Weights of a small transformer language model: attention and MLP in parallel.
Each number is 200 + 30 x the weight over the matrix's rms, rounded and kept within 0 to 999. Layers, rows and columns count from 0.

# layer 5 MLP up, 512x128, rms 0.2, rows 69-81, columns 0-127
137,209,213,197,206,138,191,164,166,192,207,230,150,278,192,198,223,194,155,185,188,187,193,184,194,203,188,233,243,190,139,219,137,157,221,197,169,183,230,219,228,154,203,242,178,206,206,186,219,236,189,183,203,236,189,205,165,180,227,205,231,162,226,234,206,160,168,219,199,244,184,187,260,210,238,150,194,177,208,194,176,216,170,163,209,218,217,216,170,271,187,179,187,157,232,168,206,231,254,193,188,208,223,139,223,216,251,221,197,189,238,154,195,155,145,147,218,185,170,218,196,175,253,230,210,229,225,181
161,219,195,245,196,222,229,205,200,224,192,183,191,241,211,220,219,225,164,195,189,234,251,193,182,169,172,186,214,187,194,217,191,203,180,177,197,182,173,206,198,201,180,224,191,245,242,201,232,124,209,214,196,180,129,237,151,183,159,184,198,169,225,193,285,205,176,161,164,135,190,218,247,237,203,199,198,257,260,255,209,214,228,186,202,199,183,179,252,187,151,186,211,210,174,212,148,153,196,175,251,173,225,190,139,182,243,182,235,175,223,199,202,235,236,243,185,212,220,206,204,286,177,218,187,204,155,145
186,140,211,226,207,199,194,220,213,242,212,181,226,143,203,190,175,188,200,221,132,249,235,202,233,169,203,166,128,192,165,215,174,192,178,166,220,194,195,210,235,217,197,191,242,196,213,155,203,200,245,193,200,223,193,227,231,214,183,179,196,246,259,209,231,175,209,209,197,178,223,187,184,183,199,187,214,271,194,212,202,212,205,238,237,189,192,196,210,190,197,224,211,197,197,185,167,206,234,182,220,203,174,206,210,200,217,195,186,199,148,223,219,235,201,186,214,201,248,121,214,214,200,171,238,196,181,200
212,178,202,218,117,209,201,209,204,184,174,189,189,195,201,246,201,181,238,166,195,206,271,231,219,191,189,248,242,220,229,161,220,206,158,130,224,181,210,184,210,224,193,197,205,212,166,220,209,187,189,171,161,235,151,187,243,220,247,177,213,206,188,165,191,201,178,178,209,209,201,163,225,208,217,170,229,165,167,184,192,196,152,190,132,261,187,178,161,203,212,190,218,250,193,224,218,170,170,237,209,153,207,200,246,250,179,103,240,182,186,220,196,250,218,168,173,233,199,182,183,219,235,195,209,210,214,218
218,202,188,230,194,186,159,214,219,204,227,204,152,162,262,170,180,167,222,192,205,189,205,152,173,194,201,170,175,211,244,166,224,159,185,204,176,191,193,163,260,208,180,132,270,187,291,142,172,210,258,171,185,278,165,142,201,190,201,262,193,213,226,244,192,181,213,217,201,211,206,151,179,246,184,143,232,227,288,195,205,266,215,231,219,174,196,202,239,230,184,212,170,221,236,160,193,211,159,194,191,270,130,260,197,141,209,102,159,211,139,216,213,190,206,213,193,206,196,154,166,267,205,185,190,236,197,202
182,194,179,214,222,187,186,219,198,198,266,184,217,193,190,161,171,224,209,195,112,164,190,199,199,168,181,191,202,178,222,223,190,198,168,186,203,200,190,239,150,241,217,257,251,247,253,201,200,165,226,174,201,229,164,202,172,244,186,155,193,197,202,132,184,169,212,216,252,203,222,193,187,201,195,145,231,182,239,236,234,232,171,225,240,188,213,158,203,209,199,215,213,159,145,221,191,216,248,251,182,190,218,257,183,175,177,239,203,193,149,230,240,268,218,215,218,192,217,218,212,144,177,181,206,187,177,256
179,167,164,218,195,212,186,226,196,177,169,222,156,256,176,232,231,192,224,205,198,220,254,202,258,240,199,199,203,176,237,208,209,188,177,189,202,241,202,220,181,177,231,174,202,148,178,138,159,169,187,224,201,185,196,160,197,230,181,211,166,182,210,177,171,159,242,131,159,171,209,202,229,181,203,209,223,197,226,178,189,176,205,206,221,191,212,232,201,186,240,225,173,178,207,197,192,217,227,194,204,203,209,204,248,215,237,146,212,160,193,213,224,235,178,247,250,134,216,234,114,169,201,196,233,193,206,218
206,169,250,188,189,143,208,190,204,204,192,185,162,193,207,169,199,229,187,191,212,256,220,166,171,225,213,163,178,202,224,222,161,275,283,195,204,161,191,215,226,157,175,233,205,205,187,159,184,215,214,230,142,163,195,182,212,245,200,205,176,179,199,190,182,142,172,164,207,267,247,156,173,266,218,206,161,141,200,197,205,262,236,210,191,219,200,179,211,143,231,207,136,220,195,174,199,168,172,210,182,169,210,226,262,272,201,241,241,222,168,209,256,192,164,229,154,212,255,194,217,217,198,199,192,123,184,252
188,208,237,195,203,211,251,166,269,188,262,155,208,160,219,185,221,220,226,193,179,184,172,205,225,174,216,167,182,184,232,171,178,218,209,196,182,227,239,189,156,237,203,138,168,141,222,196,206,195,180,177,185,241,213,189,188,171,203,203,135,163,227,145,178,187,212,198,205,214,234,174,144,232,185,197,215,208,216,231,181,206,233,238,200,195,234,140,247,154,196,210,166,204,240,192,208,198,198,235,166,212,227,202,155,200,158,187,215,239,160,231,232,218,183,173,207,212,232,187,222,247,216,222,239,204,174,194
230,192,223,126,225,191,209,177,248,262,164,145,164,230,195,203,173,189,209,235,215,245,245,184,227,176,266,200,252,175,150,216,251,148,178,173,212,217,241,202,154,217,224,239,166,255,195,174,233,210,225,204,186,242,177,217,195,177,161,240,129,179,227,220,230,143,199,210,248,204,204,203,191,135,160,200,209,199,204,256,202,204,199,210,224,236,250,153,180,189,160,219,156,180,202,191,227,215,171,195,196,181,226,168,173,180,203,185,189,183,160,233,186,216,243,216,253,202,196,175,171,163,165,202,216,153,228,226
165,187,189,192,210,175,221,186,236,222,201,169,165,208,242,242,196,254,235,186,183,210,210,147,234,140,249,209,171,168,221,181,193,213,209,186,134,194,152,186,170,199,234,229,149,192,185,182,202,233,183,235,162,239,221,186,243,196,208,225,204,192,211,213,232,185,163,220,195,219,197,177,169,200,167,198,256,196,187,185,152,185,181,184,224,239,134,166,275,187,178,197,237,189,171,217,235,164,156,270,216,226,167,172,165,183,186,212,178,218,222,242,233,181,233,215,199,189,210,212,190,180,191,248,191,231,152,206
162,184,196,239,192,193,201,227,212,198,185,224,237,158,187,209,218,238,214,231,173,240,236,223,220,196,213,168,169,224,186,215,202,216,207,219,229,183,177,232,213,208,253,245,205,176,256,149,203,266,159,174,197,232,168,194,240,253,185,168,149,209,192,165,154,221,162,202,238,202,191,176,191,200,220,223,208,219,150,159,206,161,190,201,173,228,246,200,209,196,170,226,172,177,194,164,164,191,217,222,139,195,193,196,213,141,238,167,195,197,231,195,165,187,168,174,211,210,192,236,203,202,198,214,190,198,223,204
211,178,227,193,183,149,236,203,190,225,204,229,234,216,197,205,237,209,168,242,175,218,205,200,194,248,154,210,226,182,201,185,242,134,228,217,180,194,131,172,199,246,186,227,213,228,216,174,218,225,204,167,299,127,241,180,170,225,175,177,225,177,145,185,170,235,165,190,140,211,189,245,184,194,189,196,181,194,247,206,198,191,140,173,208,188,189,188,196,262,144,173,221,232,161,176,216,213,204,205,165,177,274,180,204,224,176,232,187,201,163,240,184,188,197,170,218,124,208,197,229,193,224,250,170,187,139,243
# layer 5 MLP down (transposed), 512x128, rms 0.193, rows 69-81, columns 0-127
213,233,207,172,145,199,245,235,194,223,216,192,187,169,186,243,191,216,193,197,238,205,194,205,218,211,196,259,185,251,199,235,223,207,189,177,141,210,187,187,160,223,197,168,220,220,148,200,185,248,211,270,195,118,255,189,224,162,206,217,201,191,198,186,175,165,165,153,199,210,157,217,190,192,205,208,167,208,182,188,225,195,189,227,165,179,182,154,247,137,138,213,241,224,215,233,212,265,209,275,243,192,160,181,185,181,220,149,245,228,185,215,249,207,196,186,174,179,197,158,148,186,175,212,225,214,186,193
182,245,181,216,203,154,182,201,252,155,222,197,212,183,179,202,202,279,250,187,241,258,231,199,161,204,221,207,87,198,161,223,187,259,189,200,170,222,201,197,160,215,180,197,182,232,173,191,183,186,192,201,187,240,124,159,157,209,202,209,174,182,212,235,231,189,209,244,190,198,151,203,248,163,207,188,187,174,214,153,171,183,219,250,249,223,241,199,200,203,191,204,189,182,162,175,212,120,159,202,247,193,220,170,134,228,212,216,164,144,196,213,204,233,193,197,196,210,231,205,228,197,185,227,213,226,268,239
213,184,206,241,183,180,190,227,219,244,201,260,146,206,210,167,241,178,191,199,196,168,154,227,191,243,202,222,169,163,181,210,208,204,194,205,225,129,233,205,197,152,222,184,159,218,179,231,229,184,192,239,223,157,215,196,173,225,198,190,172,150,212,174,215,238,229,215,211,219,211,211,243,218,183,206,197,144,227,183,175,205,208,175,212,233,218,219,148,205,207,226,165,144,173,183,233,176,176,232,223,242,198,222,176,190,200,204,184,230,266,172,224,198,241,251,238,183,154,234,190,192,232,172,196,184,206,142
217,224,223,198,257,222,176,189,196,153,212,246,162,244,229,134,199,170,212,193,146,214,221,206,190,170,223,212,151,265,154,225,197,211,201,231,202,217,183,219,156,212,172,237,200,224,192,200,248,161,220,250,158,194,218,224,161,222,207,185,203,202,163,183,231,201,164,184,225,232,204,218,209,199,171,177,195,223,205,198,195,238,154,212,239,206,287,198,231,205,172,203,161,128,161,202,251,210,155,223,207,252,197,234,222,186,217,202,166,209,169,164,228,210,165,170,197,107,204,211,159,181,170,207,217,197,190,178
205,232,215,183,162,189,230,197,259,213,159,236,217,223,225,194,220,152,217,211,99,137,223,255,257,162,205,184,210,188,185,264,241,173,216,211,224,216,156,214,162,248,133,305,130,217,112,217,178,205,195,210,176,170,197,215,168,172,258,251,212,206,211,209,201,127,178,178,190,184,136,242,259,183,225,188,235,191,148,232,175,183,180,178,209,207,234,171,166,157,227,212,220,175,219,205,222,144,188,225,183,189,221,218,250,186,209,245,247,201,177,187,123,171,216,177,241,170,207,201,273,220,240,127,200,180,218,188
200,186,217,202,178,218,200,192,201,199,174,189,186,229,203,231,190,185,178,181,255,224,167,212,202,233,185,236,208,223,232,185,207,201,208,168,232,179,229,183,217,242,207,150,199,147,188,191,168,231,198,211,206,157,220,234,217,163,197,226,174,226,194,238,181,200,161,175,159,173,170,220,142,190,221,223,203,225,158,250,188,155,204,202,163,203,194,219,181,216,159,200,160,186,246,187,201,182,165,191,227,213,199,166,230,242,206,192,157,255,231,175,160,156,207,240,242,211,217,209,221,243,210,230,232,194,208,158
187,176,241,186,202,190,187,190,234,190,193,194,188,219,226,201,180,236,212,213,207,147,129,238,165,199,190,227,194,153,186,198,221,212,226,199,154,210,205,210,172,237,231,239,190,154,262,158,182,195,186,182,244,215,243,198,186,199,236,217,181,203,194,220,265,173,133,204,194,187,175,193,190,194,209,190,189,157,186,225,169,220,271,194,154,241,193,196,230,203,220,182,251,197,197,224,191,218,203,243,187,206,213,198,205,223,229,169,170,155,230,176,234,205,190,200,200,227,208,205,193,179,146,177,196,164,220,209
222,168,230,171,146,154,232,179,211,124,187,224,185,220,203,158,195,157,192,216,253,248,204,166,216,220,223,175,170,202,202,195,174,199,207,181,204,223,176,207,204,208,187,187,219,173,200,113,150,158,185,246,183,222,176,210,150,170,167,193,261,237,186,191,221,193,226,227,142,184,257,230,180,178,283,209,249,133,194,163,220,176,197,169,212,233,205,260,180,201,204,208,167,219,195,180,207,212,162,148,178,215,197,241,232,243,249,177,193,229,202,198,167,226,178,217,225,202,225,205,225,188,248,199,238,194,253,254
152,212,188,180,153,185,205,265,165,203,266,241,182,252,178,204,199,170,148,178,223,255,213,211,199,234,226,243,230,253,205,246,213,196,221,217,237,163,189,197,219,199,205,197,206,235,204,192,210,184,233,254,167,161,208,190,192,213,170,173,234,224,191,236,202,207,136,233,205,236,173,206,224,174,187,198,226,224,202,163,179,165,191,171,130,192,191,223,118,245,193,208,234,195,223,145,190,263,220,182,202,178,183,196,200,190,213,180,195,143,189,184,172,165,253,219,191,191,198,205,220,210,161,225,151,199,201,173
170,204,207,211,193,205,219,164,167,201,207,165,205,212,207,255,215,210,171,224,191,180,217,170,227,205,211,114,158,144,232,250,200,193,229,159,212,180,145,151,213,176,205,194,223,156,197,171,188,227,231,192,261,174,197,185,245,234,211,222,176,222,188,190,210,219,175,242,271,183,170,258,182,187,177,191,218,212,225,188,204,204,277,214,180,129,217,203,186,165,203,230,173,242,190,187,213,229,201,230,136,156,236,181,270,204,185,175,248,181,191,182,232,154,177,208,184,232,189,172,234,201,200,259,224,179,184,196
172,186,237,234,196,218,200,212,191,199,166,163,188,186,227,179,259,210,211,250,258,208,165,235,148,136,176,234,146,148,233,203,213,183,187,202,227,204,152,214,233,199,201,171,236,208,196,213,202,174,217,206,244,222,237,193,182,183,138,166,203,217,188,192,150,233,192,196,205,185,214,168,206,229,236,183,190,225,147,182,211,222,225,180,176,223,185,222,180,255,190,217,195,222,267,239,195,232,221,204,234,150,201,190,209,237,222,145,207,194,187,258,219,200,201,222,167,211,193,171,133,150,206,182,155,208,176,214
203,218,237,178,196,235,245,220,236,186,191,213,138,182,220,200,207,194,181,162,243,162,194,150,157,255,272,213,204,224,177,175,142,212,183,216,226,203,231,218,208,200,196,194,178,226,201,211,213,180,214,235,222,213,245,194,127,233,189,234,193,197,170,238,189,189,151,170,214,193,189,232,206,176,214,225,169,197,225,232,226,222,175,175,155,182,201,203,208,180,184,226,159,208,203,250,235,189,194,139,187,195,219,176,244,248,152,217,192,203,170,137,201,221,287,150,166,190,185,193,175,199,251,201,178,145,212,213
170,199,177,186,211,139,170,189,197,156,254,211,206,242,197,175,199,133,205,221,195,167,155,213,185,247,208,224,208,229,194,216,159,219,216,182,217,179,207,183,193,200,161,109,206,194,203,158,233,238,235,224,219,182,229,188,185,264,184,189,185,217,209,243,198,189,211,224,178,161,167,161,262,277,237,189,191,218,187,177,187,214,159,275,189,213,210,224,151,231,160,185,235,210,199,219,217,158,164,136,221,213,199,234,180,175,242,217,208,143,194,214,255,197,212,214,259,183,206,131,148,214,201,199,191,236,266,189